Weights of a small transformer language model.
Architecture: RMSNorm before each block, rotary positions, no biases in attention or MLP, untied embeddings, value embeddings.
Each number is 128 + 32 x the weight over its row's rms, rounded and kept within 0 to 255. Layers, rows and columns count from 0. Numbers have three digits each. The size before them is the row's rms in percent of the matrix's.

# v: layer 4 attention value, 128x96, rms 0.272, rows 25-63, columns 0-95
# o: layer 4 attention output (transposed), 128x96, rms 0.274, rows 25-63, columns 0-95
# q: layer 4 attention query, 128x96, rms 0.257, rows 64-93, columns 0-95
# k: layer 4 attention key, 128x96, rms 0.24, rows 64-93, columns 0-95
v25 112:108124221092165129084116128112205127128160220112190108111146135161158142145110145098126088144139108163098098080103089133156153112094160131124150103118177107141102116137159133140138187130109162150074137154143118126152145161148109147140121034132101177117166152152140128151075193109143127069
o25 131:142133089101110116160142091216121170133075111120145135138155091086094179130089192133168083108178174137117116129154119055085096139072128148165164151077146106115150158121154136117134101178128181107139158082131108114137166167077083172129164117140127144118115102112126134171191116061173144127
v26 093:128116147121166176125042104141094176112160146164133106067119131116132090160114124182061132146125106144101163142107130056118161108144151140137129156150105141099115088115178176159114184141167150157140154175105070188096113092123126175184139093146082151150175161167123111079120098170147073141
o26 098:147162151117213167147094136144167149122155100126099113171180107111172131108070163098167078209168108138141135181123159124116160150164123164167190098109105127106156135146120084165069132152125112120179173123079112121093125155117071087166151145083143143101150161105078132068140142100113140102
v27 105:151165140162180163100081156081131120161127105120176113142140090125137080136106105141155110073136147089137125114127080047164146152119115129135197155095184129196110103113163069055166170084150111133087073139163106100189112145109155079085112135156141139150154167139094140156145158111150157152
o27 122:126153142012058069118137100124154177111128121136129098128130080130104079123161195103193074068104117162117090124178174104116089127155075121179151131094121110138174137107109150129148164121106188139135124127136112111137104079117157138103151150090141130060142072147137152156116135102119112153
v28 093:121090121139133131112127109154132173097133153111167145149190162142128153129124104181193124152104169157100098149154124087121098143181137137096140123117068099094118111162085126104078129128165131180138045126137118084077094203119176128109140094086141106162142072113153144155098220199134120144
o28 102:087113102135133074111109142176119107172142118183073152099139173165111175169162148126138124074131155153089151095094072156143089092101166120122116090065120165125152098127136187164125146137134069087134158120195059056140142156144128100129148135086069138174177150141142121162141101123080143141
v29 096:122112134118117123121098142120132149083095088135140105091120115088086134132142172137165148091133117117168145135093133155067110068124144108078106164106114107096174086049117116101157123135069164174110193096139127149187140051111134143131134125208154159166184155112098115133198093168084165114
o29 104:191160120167156135102113132092147119100115140113178093130124125155122143164121138139121138094140158147156115194135160070134166124157114125123079139139120113137150117141120157123087170113162112241160155208089195109066119127135149130088098163184117088072144090121122138149185133072082091128
v30 102:109119148139128107174103163150111154128136055116103111094098124092166134115120142120086111104103138051086120142097194115140163127151105119188098092066144093148168167041167150104108147116151099101111154120113071175146124174140127142145150123157135088147068197073113124124092183148085128165
o30 117:078151126115117107133122131097127137096200174125105091145126169181088116092085155107128059168097122061177138150097150100100149100153146081125152080159167085089173116089136093109103103119128144140140148192158145122115122151145160189145151135123095133095091136116137120119045126208165107074
v31 100:186147130139118118090084118152095142164111135115113128130186092168164133106127154096147084121128158134175131142146052170146172142172181109137119142094105119098203131161078106129141083149101081159136090120167098091103144135116119134076146080116197127114135127212136081087187083137104178127
o31 116:176133146151095074116075104107127159103145168123077129103109113139077093131106154132097173119154135106065136094131114129172136141142027141128105160119133116126079153157084171135095136169159112086059133079187134099054121145057121091133082117167115127136147151183160127145119118093096092139
v32 095:166141087103126148103194168104112119142126138154107138145132131147118184125158133159183119098111156089192126137128114164183175096129137157175126073091148076153113147083090174100155087139131114129150158115121055153079142149074118106084118156158209154153112173140108098153120144157037138117
o32 109:120176137138129115166135118112110106095127189050147110107110150197132105166098102159097153121137113083079080141132079150156142113171186067096132183114102099093134161081130177119117140085106119159071077148174110105055114103111149195136139184104131150102089178145122169149129139109135108131
v33 103:158143146157128107134145146073135127081088146148101146148123087191121132087116137138134141123110146076073100202072187172106087120111160095094145124179165126185109134113115110118171177133197127127153124088102113110134007136136124168130142085123085182146139116088164116111132118097154099144
o33 126:107108089136178130176131127096091117114076108134142144131166116174142190100154166095105078085095150152169022119124130173126153109136079170114143089198069133136118141142179129125128161181102174142083124167096092151147185087135157100125136113082082100117151136150118168108130143151177115143
v34 097:127148125131153163085121161156112093134144099122156146117079127096120145130095107113096116105155103130157172160148122142102195147168073093142129099174126160171108147066165079130191101061172122124101102133133117126174160089073170135132152084142187122176118095125121106165146218158174183168
o34 108:137129148106120138082171171090149146131124166147165077126147138157087074172197177126114154091159097130114116108133109122100059042147082190155177082133172143131154135115084150095133128108088109199148167095161137149133151112138100131178096177132117124099083130120131153123112162140196177111
v35 104:133130131113184133161078136120107102121106108086134157153087116105107107165116179142117102154117072139167127110122127145170180108190189153178135176170091091135108133143066153115101131155121155081142083123121072121171154143108150141155195078170101200123128076152173060124140142163107166096
o35 115:196131141155188160159152140145165061095135157192101113099069147113141125174128195188113070112096140142100082099170102141133111123204126174128145088071157157120121164111099088144069150147133128117100082089109155130104141161105129132127083131159103144136051153119097135116129118092131092124
v36 103:119121128077138173150141085118094179083167141137117133143136097133114139144092116162139101137084132128060121156107137176163158072106126198194093128128090151141121167132182145161158093096142140081157092154085178112117104169083199153110129197126163122133164078116119101154097108122131091055
o36 129:070192170109175161167199117090107117130105133082141118151153121141175169132095163142149123086113132131059226108129089138144152084099147145103114065093107143146125111130111149080149110159152103130097101128076079148125127081175101093154129180088118111116062122089156082107093123118121124118
v37 110:165119139130124087150082149101125140162089077148143098139080147172156106129093137150167134112140096149141096141209102142171159149065073169116111103114183058093112121137135077093107189099150128098185173085134159098127135085103135141143054138134125140107110146091123138178149154209155120110
o37 128:143094188099121130105136127121108110145161113189200130134165188063054129110171099131181084107151070102140100108120110128110109116140201133081141125105142104156131124182131119130109114072151186098110097192157100092085109032131169151115165166162133145122152132107141141127150124128130107109
v38 094:142132189100121156047109093099114137114190149119115150148166115098104140151098082091097129119110134098094159107151084147147123125110180122109078143121116112088189126106131137148150194154096171084126142115145107120116154127103154126124128129154152046077065162109089152174116120142158013120
o38 113:121189100107161103128095117155103165113149089117160139162209165075098164093080133140176166127123137124060162137089060136087162174188109095178129152126138110096111131131074068108102133084060135152134096108102099170133087152116124146073118170117113113138134116135146121108063111101137128167
v39 092:114146141129129148103087141119134099098122119114075148135129087132145096141102172096140084121078148120142147161139072117122109146145133124170104128108124096116116135199150106136124082105182130179081113131136202122230153047172135180126181177105054146193087114164118114135151147166118098135
o39 096:150086148180104104091100112081099177145138147151081054115167141108192116130121125082142154124057155172119130106153172149108123122121118167113145091095139164163135126114128165113074114130127144163200110109100142073134092051064173147094126102149110139140080079153128101128153087129134158064
v40 099:101131106133173150086153101099106075094093114080184104077103139156112104065093147145118155094177100157133104082118110149184149164208096087127131088121121188153125101117129110143107156179173093128133161155157147070136122064151114154142203177155142130077119136157110116148114132115133148070
o40 118:162082098128139144145180086101129179159131176124094163077075119165178085176141119177154138171126117134153089069120133102042169137156106116138120106143145103113095163134118099096095076126110157097172143108196123156140135106141110084102122168173142098128150125097115118162213123091176099147
v41 104:175107099145107130134196148133069101063101154190153177146077125141116137136137114084087086155161141156154135192142131155151113140134157073154158097126153177083095146134147110129088138122154129087138187171121106144140150134118160116096133146140142142115199179098080046100101118095056137146
o41 124:116118120113139112171137146134062146164129185082107147161113101115075102158097119163084146150141100109141110134155172088159122128150133138145111186161163095109077141106113112187133128188106091103158105180083120137142152067153150108208106159107186112060098154136132137102155196136087194118
v42 103:142095114098118138085128155199164113087109122129103149157121171071133169107115111162164118114115101126159118077106108091101157134085131140139137199161070164151116119077064141106145191128157150157153098177132110192125140162041136133168110169140097158082125096066078135156146173123113144140
o42 116:091113079075180123114122062170213118174065167153140128095142103146096139162174141126116101113112115129089145154156132149131144141169140112171121079157111131099110138116136095165181174067142091222121143140153156158081130151161123143115174149145105156143095193087101079099126143133109153132
v43 091:082149111135133146062132136049093153129153124153143156106097131119064128181088106151152172122079192082134131082106154106149211140183124133030125106147160143125156149150174109141100170180125143121135158128173152129128131086110144118143125125111113110123162194134093182106098077134148113153
o43 108:130168111133139124111150128111134175119132138112136143166149149084113099128115096088182094185120102136123116128114106141123135124198108082120173147108080178141141121120109169106114154091071164089194110166082106160140129122217062098066174129137139077117110099161092167108180147117147063185
v44 095:055097113121176098097155142149155177150123064098127169120118176094114075107154126164178137137102100098133103096067197054162121169169151127138111106107170102149154049127094193123112111165167109128080107116098138145172171130081095124101131149120124121132061138110134131112142135169103146131
o44 107:121081133137101127177167066090204213122186100147079162154033135158131129149112101097121121110141098138171104149104105113138137133163176084124124154089133192109187144116133103101134172113136110155172103152168138120134098162132173120066142112138118155120077131119133098109118058144162133153
v45 105:139100154165181187127118136174144150158152130133155063158092136146120138131133137114161088100087127171031107179143155136142125037121109130108123097102075125113138143118115143094105130136048148088161109140156114142147111050145152188174132108175157120099122162100127106144119081086073145155
o45 132:154103114151126116137128146182135111129184143162116063138187150169140125164110183175133075118165139068136184135061148155102135169138117140075134166099112060093098068174132162058153124157138145185093112158083136117136200138150130152164123136149134090154131085096143134112157137097092144136
v46 102:092147162142118117184093132186122121112166126144097177144119140147139111168200097162156093094203163113112055115106130100161204145106149148136092119132095163144147110155101122166118118105153152164109179178113137094105132104116195101104188141165153104056071164160140077110121144127135121101
o46 125:124183127157116112167117105128156128184159135163101148128054047109109091138132070166122075135127091102079157088094142138135135134164125115102161122130195110061133116138088108129096146124181065138143174126098056143090165096108108127093113131069120162111141106156161066155129120113189130104
v47 100:123096128154104070145155092067137057075141148099165098184124174124122150122122134073145139117150152135110134130107117078121098160099100105132163153081061168093168135088134146176123130068180140138127130101134076147097128134155091142153172166104066163152125200145142175172124087163082102132
o47 129:118161065165142103071170147161128142131074158153076172098185136153160145140118071119115117162099115164177123044142127095104136141110133121180095147148107113088144095067145076065090125097137127123105160143113211094149111087115108169168180110105081121131149140138121124128102080111088144151
v48 093:127158114126145154113122073130087165140080130155112116126143124150085132144107087181169093140126119123124116182112115107173060131133141130115110170119145151093154152108128109069114093133213179218173149146149116178147104096081110108123148083119176094172167164121140128186115109195091110068
o48 113:100175100144142121128114115124148138162098121150145089134169106161144121142073120101138130105115086186145064114063142111143096112175134082102077130081035154111126141143110111116076096154088090156141136130158105037094112113117105089146116191125117184085130122120152135084168122146047106156
v49 100:152125067123079149167073160159159116122163154132178100145136129071152099157152171161148150118090160097184076184180108092066183062110139182119107141127142100149126121060127151133158113123076093146112120164140130159120149121157098079106115066073113170142122121113145167078128097128110129103
o49 118:196118187121058111106096174192150119087082129110185111109165132130188149132132105100141096149124148100072164149163152120156135148155125134130142118109128108138178108124148178122155158164194087168128165149095134146116079169116159137117156156137170167126164192165139172124141128190172067130
v50 093:098130136107119100110129188123137189136053079146110135069143068128169092137175119182150066125081088109132118180110067112142138133127106152125101128074108072100142122149122165140110174121104154141128062123145157178151124164095075137054104091101104139162127142122137139154151138154061174114
o50 108:158098128141095063118097108077115095148137121108149081134112145127110107129085181088126091109157126139104112110134130103126144157099150128159149106130115172065133165155139200127126156128210164102133120202198122129157109161099157176060095103154085145122118170094105112093149066143054098104
v51 099:116173121155092184133108163082119129094062143114077187160116084142098135142070141142164128163088077079171129167133143174139142096092128119121192111111103122101137105140129112169124116137153075116129086125114150179126145070176182123077092105162089117143093163100125171173146138143073113192
o51 123:101162100185139057085123103136119095052127155120106104166156126131141149138101092119111152108112107167081061134183094143110122128140125113132164079139094112144102120171107168140136143116108178111128086203111148141171102095132158074100128141132163144114087105128081185093107040132145205136
v52 095:158084097081087186104116122102133086079148150108139131148143073113117107171137104131146090104126193133120082100116131145115144112052159132081135095130142138142107109112107128098124153119159103109105123092125116062036169103081153150132171161081085047109133090145098136129070093184133142172
o52 115:122155067113114112095167137145091179144146150139103173127135087090153170167215120141144143116175120073094183113156124161120195152208129138137153090122131180175106100121155175106087139161108083114059133146076092094173102089148146187120166149130090131148139136136158142145120133096148122098
v53 095:170110121064153142139137184072124092157091121152123114133112192085101145175108147104104105130103138198164145181130159143147143163171124122107103082114165132059123153097119124158088126093155089081138177167114184160092141151122103095076116115030111154100145151131126085162110145180136102118
o53 104:110115171128091141097151152151027133152185095098135150100125166085107136178144112097159136149158116175108075133163071111143111120152136145118146121158169135082053165078159135086144120133153066086156101162139133123095138133108104123169145131203120161116106179131121092041140155155148120106
v54 103:139144133115120069083129152159074145137147178100133150103105101095167106100089165161097110108144106150120164074109137174124182109112128120080085143163100107179111051107146087164134163064158101153127136094078127149126153146127104091099188124130097127135048123194093170077099077140137116140
o54 122:132109103153087152113135157077144180116109101134146144167091116125180145121108114126125080099120066152095186150190118075096128153162132135153171112159086100217135095144103088105070157107129116111086178139175119172115170158081135106113138132124095089162107143185086107128101155074173112076
v55 101:092107142142134130119135133128161132093115160126054100109189115121125084155115046178149155125079157123159080120126116120161125103077087107137116086096176143150132157111179174132122146153194134130139100125204111115129157169165124108135164192076174114078170163118075161091082119098135141085
o55 119:073110145087092123114124079096127160130123166110096142122129084129137154115120115135169102168143096140108092113096158070165188129129184112065111114116127140156095123134194144071177120138075106124127185111156092147159080156195111176097163166078172120094131092138197123140128121120070085090
v56 096:109162093097138139202089119164165153117099122145158143167073165094107101144169095094109137169118065142141144106110134097110110146120139113116124060136157144128122103103069176090158100070063121093104119068087132159125185114106100159160105093133151125131103087106128158187104064107145088066
o56 106:114088120168100217095115174207137137102147121144197138140075119106137166110150096112065144128173153139158180120087111088133114133156118146107181155107160136074227170099121094072151133097132155125096086121136154137151117136118151120120145143147134148120097100072188120085130104135103148166
v57 101:098114172177099146181161137174151090092103122052185146177091113166108129097126148135120135151114113111129081176160090162164135154161099165118153125095114051205056102076096064086160093134138129108141117131151120124150129114159134124143179104111100120089131132109159107119143085180112083105
o57 121:152093161177128092156178122142123117114131156189166166137113134157149099099145093225088076092121179179118129118121130106079141143169159119127120068124083080141124111117149105117150113207124152140124115119159131086168070071074100133135163129156158085110115098161090145159130151195140111166
v58 094:155112133131175179099152098152130114148086135082093065138112049150068109123128057119139117135119078139118116152125126066116118167192183148141079108119120155125129195099077150121140113111181139127102110120161124171144125131131097179139170136130126130123156061111109173051163159120098117188
o58 112:158068089126132164105144065121135161141135156081071111132128145130105129135144139162144104100149143141127160150092158157122112164120051139074092063144163129153147104131174129112109172125063153156117109068121145051135141178140134146141109103081115177123080159166110106050148104177061146137
v59 089:128106185164125132081108152125159106136153116133137072091135134185096159119135142154127119060183113108143174138084126162094180134077082114173120077144091080161187173115081170174089136155145137050111131135150120124107119142190123167145084087125169158115095100143158145168163089154135156163
o59 099:131140085145122121117172128109122134025126109110151082099150127169058133112144115159139081193173173134124084159137109200078156161086165186099092115147198108084108132153100120135123125085183128117074154144144130153172135148091063123103107118147143122113137197140142148135111111097145111148
v60 111:094127102169112104113149104163067147139109129100108109143107168134135100145151143169146129170155112184099150122179135142190158092167146225105153155155130135088132131110185054194143104160099145102156064118178086163115087140159135122142139154145092142096155199129188172131142133109141161113
o60 131:113125189143145116145132117148158058138130103144159156132144139169133059129154157096175097139129090142107178084129118116105132121112146092115063207152130131140102099177166124142105116215105173098159162151128141126110146130094060081106128167110135153206055109120082160133111112128072140154
v61 096:150130095105148181157073110184170111190163125121099129131114181125124146106121137102112122135107128104126134169118124092086169142107128104150137122100121143161107184105161147131131112144177078154114150206143243138136148062160067134095106186115136196106138093158160163157168121153150150150
o61 117:136111201145082212135142081176103144146117105109097109077165125132171069120131105112172152205101121153119100157116142153137078140106091141119133055137108136132147109155170139111176133083164101154106157120079138100150126078083119120130146091194177177083097181131138097113121125121182135133
v62 094:143106150161130111084104144108178122147158106143141103117135133130155129042140086138152129143098081182160161148102096166131096067122110061157124120087108128065127074146128160122050150171178165156107141170115190077135139092101083178121100208102138125126119153117113133103143071122111138168
o62 102:171063111116161139139077070146147182142153131121090086091123126184153136117104140118142200133150106114111082136077127114143163210111187159128153130126132139162061093137107138102142136116158115061179120194133146121128160103113142187112131134134139063150155168109188119112147089109101173096
v63 093:156074163162145145138118160130113060100115111074175156138159125055079121179164126091113091103095088080137090128132130137077101132133159085152156129104145132106068196156124139069108183179180106077153136106111104140081123162113139138139146164102074136110165116105161142081174127135087156116
o63 102:126068126074155134098128107153126112119152164082106178097107156079113115128155159158048109119113133111075047182185171160101149137154154156173101078095144139118102158117128116103148130160094117111106118169038148085206074134154115157164134106135125134121156165111125121153114163145087100118
q64 095:133155084120118153092123158065103135123165107107126144117189193158161148133176098120082161169159174083188118148124127165130172119119100160113140107121125151133077152043161157113100128142117099057075105127087076089126113146122139177082170155081053145129137134114171166123144137155145162124
k64 105:132078153151142153159127164068144151127137132148117168114082114146160174179104120069101092138125104142164100157146161092126154146090165122150192149144094119113042158094134154141161134184114164181119198096122052159142126148158065205108161129152155127141103134161155098104128091104161131113
q65 112:160067132101110115141139119195165158160106133141080117142029097062130126066076163123132211144128152147068127102123125062118130146122098055126147158105156110180165123151102113147106135185149097137168163117141150071143114105151115111160109110160158147102145108151117134162154137146071129110
k65 117:078119142155143185116131128082165084113133099110152093066131159159171183136091137067090124137136089138075147187154196121145099146117193121178161122120132137145097152102108156109128144117153153155140099116126013111130134117180106153088128166100141090144080141120149086145173120133171171149
q66 112:084134083134091105156169076142096183109173123090192141121136114128101123144168158083091130163104140105115152155131103119171140126136088124119136134107115116167156109123064054111113125173076159077121085120145140123162130139164146166119069076114125151145150121130046208152054172123143094130
k66 086:145091092098136098098070096132180170124099104111097178149135142132189179078162130183169077145214179100124128086150142149163149095101073063129108155163134115116133112084068127116110133141167124067129139141151140083139110127123153162093138165075097113090112097142134144111181116099098147094
q67 091:072125097177126091099155063090152163144183097124147130070125102196122112093129201128132147168051151092099138120102106133143137149123086118166183181168089116165196145100072136094102092115131097122168110151137089083118125103154146162117141109152104108111151159112085173133121114111143123191
k67 098:153132108125107113197162141141101136150103169169137114139156192111098110160112128077128080047097128177119084114065098103075090175155094141124082136076069106176167077185126120189126150077109122133181129148103120104124142133111102099167162128185143105183129120162139138139115169127139132142
q68 090:155112157115085034102193125136098162163133137148139084101114102147081113115123154152151173138064101112118187102127123131089142144155091119096120076166079094129149141070095121079132187082155135136183107086144169154129167123209150106144126114157109145134149148112070119157095185109150122157
k68 099:104088144119124189110108129078162126096068140097155128130163163159154154121101094103058134144183162127048101144119138178128102158116110123162112116097134203180105128128099138186133124137110109082092132144166061157144094141173112066105132129097160104143097163157163122137111150082073185153
q69 085:113065168106090106090117147181125141126107138179068119099183129125135155069097104134124083089075126164122174128190113093075169122130090133193151100135140162104102142150122161157128120124102112126191162087164122150156068098135088137141164179109111095135109113170065091132186175136098128120
k69 088:154129164171166126146104068145165096164125093140085142232100150099178125144169073068123134091110131130103168093108096143114157181114161108105152125117112049177145131115121050118100157097082204149097105138183116087139112129138165125134122115149166142129133089106168123133154134120094111108
q70 098:155174103140122110094111073143156156088136149080161108173128111089103103162152143141084114121132085077110054128117116125170110145126138101132117138095114096154182119143096148160103063113114169097131144143092151099093173099081171141128080110151134086053194118135205124121083082152161167177
k70 107:145108077142185140163178180151141152120192084127155155085182071149133151135101156105149072130168150140130172156131114083147098151112094144088154160121118126123057141139148157109102178164127128089151195136080130141193158193188096190133144154090117158124079148104109145145123132114099144124
q71 086:148136107143124163232114120161172110138098196161067121112114150071106124117096085137117152145104106131119193147131092157111138131112122158114160111138182125139075147148107128043127124137119113185138157121177108167054092124104093169193146126118117127157132125146121122129187127123103153045
k71 094:155106133120131118164122088108122137110095122083125093192152128074217169071183111133142128204080122164136083105142127076140173158178153150154144100148113114182148179126187127126146093109117141165112067085125167099111079132170133102119161186156094139114152088097115090128117131120095130167
q72 096:154148167094106215126109123202108128122175142144102070124132153190099093155152110162157108059132109122187161098167138121112127153084145139067085122109145142070114141137169140097126126098122122170092131142110184147095176160134144077124163125157141112186094130087162067073144125137131106167
k72 094:134154141204105162143171139107098107113062083078093072077131196118118161139154138118123104184123131099150130116176100166102119092100120155145142152129139163167092124112074116132139153124109125137131115117095086085203059093170147182152081159142085169086141120103117130179109085101097165116
q73 106:078163097158147099093160123100068146114175103104205156146128080153153137125196133118093117203105144073177122167101102138149132135110102167117151131165104179114083119094101064134092131110098120073102081077110130133151094109137163189089138152099078117119165131135095167138083126096159123143
k73 120:095108148174097115103124081066141098167086081066086111110095151143160105110153101127128101199161119093119153178153095144150141116121099134126147176183170199107072119060105192117136162134134113107118138085126062106164109100153112160107162103124106161073139079124142129145111087123085163128
q74 105:124194103162148167110174134102187110099159090081162149077165101205143122121192134072078142177102113062138132130079118148143132165176135168144159182121122121115147131079182152106122146065081157079172102156108112138137131150110123161138166135115125072135118164141135154114099151120165102163
k74 128:149153123127106072147161113162114161112155157159162084157166136078063094169111117097138097078087116168136128078087118118076113128166096158094091096092085092170185132185133095169120104074108148130143102149069205112121110153100155115195132091191144129127153144126093144129109158146143102144
q75 092:111077161095183163084106139142178100160100129129085074130109127130150140085101127177179106106169110117095082092114127161105125120147143144157107174143188110114122160137174187158163133124166130125176175161085132099074099113100112085128173136086174102124071163073150110087153090179137113182
k75 098:156166161144102126164147115174078124163119116123167143178132118113036036051113080143146119137139139126139170120104106157131125103129143198158115087136175143130142155188147133185110160173137122163103150118110142145098132117183149086105122093164152146114176134071099126175083122193119136131
q76 098:114133120094093168115112175133167206173129146151032117086196146143130145096167102122129183090135183127119082102103101123154119116116094141165173136160084195109116090139144139084107099131156110178115097092125115134162105129089171147101147160139073114136175073129145149167182109106133157163
k76 106:119121094111108138137134123091178075158035099178114106100118102100103108103145116109167119148106106141215111140128053135078158131147142116113149100171107103148205073163180071147107165122084120163143155126139120122129094114108128131132167130157098123114148108167116032132101110110140100072
q77 101:120124154113132142115139106093102144138083107058087085074115147192137161208156123177133123072153155132135119108093129147147138127157074170121104109186101053128119158067102128146115149118164146130082113122097100126135123130131114112114091084098153163116140181027116150181156160101159158165
k77 107:090104126135151196152062130097164190168150155108167141122167162163108121146121145146116158159179125119091161189089181155096116115127156097090139086122140158129173084111066053129134121154114123091138143126103144185113117129144119107127131143127138085143166141153095111162036077073107182138
q78 091:147119154041116132171151122139138160084103163149073120119106140124048143135132125092131122127141110167129091094125115117126114159118142156105077152144196092122100125139162102127117107071160176193110169103126142154068149109085154164149042141147158130158107099131203121182093088158175142103
k78 103:147125095143100153085101118189135125054104129140129094142178155107154143163122133129145141170144152203120147139123116129113175015162044125168120101109124157119099130162122137078116085146118157121162095127143207139133125127159118173147154103094109131090150079101065129118152128122153083185
q79 089:153115121138086072085129131117130094109205165168113066098110139161132166110111154098126201179102116106151176152114136132143065098156092145158126150162175128155120100161111171070137097099113099098177112080111148157113106120130166133072132142116117101148150078135111178185100189086176163148
k79 099:153154145166088097171169168123116094135092140125130116122139081149189160113115158145080141108134183160105194112108068063145119171143067101102092151085155151136133129129118145145148201112169112087103159135141063124127160133149143105144113057120137131183115221159086111176128100116145121134
q80 086:097159126143181162191142127103141056108089167067118158113050125130130093149088096110124112121127123161098195151126132130167155135210141165125067137123108080123175123131102129156120142176136170124115101128126104134097140200089084083119067094140165138123086127155128204097150153136141126120
k80 086:048107120103126133104114090131075183113121150080093123120225151121129132165128127199099131153103188092128112096107129147131110090147168095149173122151142108086144181143102103118161080157135103125131164098067199135110139113147111143145138126085094084103180127105054162180120118142127141166
q81 091:090168095085151148151114130141199150154089156164095100119179126070159140109163139118147149131082116063052127102085152110132109136122081120153179078099129176111138136146106163115117110059180163215102142116125150141141112116118151162164110162147126082070184153120166139076130118123111146155
k81 106:147128118093178087096132119106212104094115102123128120153101106099088114130107144088181174164100117188145143120081090152153157135099156097120121144152108082127118096157187186087143125144121158136168127128139151161123097173196141070161182127081125123113134079126141058134125098159038119154
q82 089:090106136055074116135183159123158144125143149121092117074138117118161094102136082085134071180123115110132118159104168076147128128079145163159126131164183131145093121121157118150123100091177156143083157131140103166102117133199125180095237155146149105146179106098103165134122154139174171123
k82 101:151095174098119234110146091153134154151088149059181107140133172112116078146073117129127118150105129192152108111092163157175115119179045074099120066109117147106149098106140130098164108122128171152120096119113110130096072140157147141112161091164108135124137116137150095165159109142147054133
q83 095:104096100112070116128156122171065190104159105123167090123178086116089129119063110083123155080099082134114100141064107157102077154091128117107081093128120096113103105155110056088164150127142161111135115134109161204170146106198147108117093128137158090118098106072100078126137121128107112120
k83 103:101139151133147189137115104120187081124122092163161152114100191169143133113152081183118086168195139107089110183116096158170118104112116130189119173111132141112154161102138134107138164165133135156103107125117092060166059175128139155065135089106108191143096127166151159132120136112099148196
q84 100:109074151113068123116156151116113148144176125129065080039104139183105153091138123079133107123086058195161113175184143096094154143129157145158121134151172162150122110158187090096091111119089143131174150105140114191157126130143116119107175148172117150105137091116065114177101141114142114130
k84 094:112109119202113191131109109098084129099086104121150128170095138143167105091155084146091062138103123129085166124087114127107107106164067166150122128074118139123103086060096118121120158101095176153121132105177096077105106103108113190135110067149095096155075131123159112138219137159149132121
q85 080:170118130150137093084112164118112152152135180118143129199167137119095173175165133072128158087071138106165075074151157072117181101147137117064153090146110141101147133138138156115098130040154124086176165145123120134182119094163154170146173139111125119098203135148184105105142125148149131151
k85 100:116143134187174066052152176142167118094151081153145175142074065128112148152118162082113128148192116177104178100122100130096101149088097101079116140094104152152143117123126106192136090142138155129148128150158159169162130158133153142178117123084158135140144177147114137109127191188100170171
q86 089:134105131152094126153121140176075101155152166168164215157128117061177124136174130107082124130145094136093152155119121082088120130107201049129133093154151186093102100148137104078142132168125098077177113139182128154139106125175133148107163125088141176126084127161101130071119144148162144088
k86 088:087114153111137131112136149125145105119129071190148081165104112063088153104123128064101159149139071136177071149144189108168144118135082124127127197178175094130175163145112118171153131135116144127122124177096118127095164144077146117091100117192142115105128162081183153099090187166087127104
q87 089:120083124112160140154130134079160148155059111157093126091153179158191106104130125097133166128108062136114147170097092100099156126137133140145148156114093127175183089194183122075101116161096190132222135098083107128195160122129087127122103133118076098122124134139164152173099110103122107148
k87 096:137161146149158072091129114067147129098117118122182127157184118138090138124132110133121141119104148168128151136134117130068121086150091190179110205136125142159088114165063111162142170148129092106177166105168145160105154137111100075149097107142104113188074103053113115131179108106059177126
q88 093:143133117102142090105164194164090125099143183150118161111217163102128121182116119074070153097148119090100143120137131130062154081141112092125157086132128153097094118169118133173103151136158196082103082143053093161159139135151136148183113095134121192120140098152090150126117170117083107119
k88 098:077130128143161145113113136129164139057078112154165136134129086131123129202132137127145127196202118154128143145115136161108076112101163104108177148123108082181139157113024117126166104154157114109146130151121155167159111115089152070064116100098122048124134141167161151191143162129136128112
q89 087:121050081133179116177165112102103140124134118131149170114081098124070060164104162139121126134156104138143037111115078110099126092139179104080125113158108104072071145151115088070150147128135073124124186178151109086128134096134162160152157119178155122134110125158170157117105120185127114154
k89 094:099099126167121119105144170156091144089117122158114171070184175101105133098105118130126057113115113150107083090150117149159108109123040126207154130085146136175136160108194120168159084148161152148079062122107129111108150118139108160126103149134137127078150110166163180105149192126150069141
q90 095:127087076153185147209114102120146143092175067190152135160129174101120103126069092116106123137131159128151101168111122123161137112095146152131165107164100086150114155158136115139126092167115132148053123172115056108153124151141124170097180045129133102134079120118107146161151105153096181074
k90 102:196132147162126154176179098109082145156133136056122134136113127145153092135115161174132087144087099138121134143166134134148118154163108104101144176110103128142132152078132153128188162141144106193167133011125130084096117098079134126067090198161150186114119111165164148124144143123175124148
q91 087:202182121180135150157131193110136099121113120148160233150114119127123128132109128134104192124135157123131175098101106107141144133138087101126154100146079146102155123115152165149135098127126162194111120060121153109187147121108100121151079103137062101112156121225129109136127137111099147050
k91 084:149134092120140107101170156092154114087123099143097087122103118132161133182152168108082182133096139074088082121188118105121146189098138130110144199109059084112108109142063107082166116115121106085156143123115074158122125137144099120174093153081169091115111130175124165070131164066140158165
q92 095:129122167118106143143085133120131123123083144132097155143113201105112187161150104110088101118171156142197092195178114075113166105116154090163127125160153100077076103146152117139126094123117115083082133103117115168162091134146069202065108091149125191128145133110137116120128184137164135057
k92 102:150087071139168117124110117122114190128137076164182131155111089090114137136160151107160174135108078157112170097186196128115163132141115097046132141159130186169143140120079028132127193125132147148135123085092180150127160136082139159175112125119131090152176153127123128110120127159176127137
q93 096:110142164125214091152133126019131150124078077138062128111053150194138120110093141103143132125106078122112095117127124161115122097170113129179153167093085118153111141198103123131113104093151102123102116107079074093189120081124120115106113114109124106069145120077164122118116108097149125127
k93 092:110141097159139071121091115082145178142131132138164105099136177127086118137097139173128153058120165175109194139181070188125158142101138134102109146121118120155142088172168165103115168140152095162142173097088137156085141095139102150162132130097143103207160153139112171178181124134069103180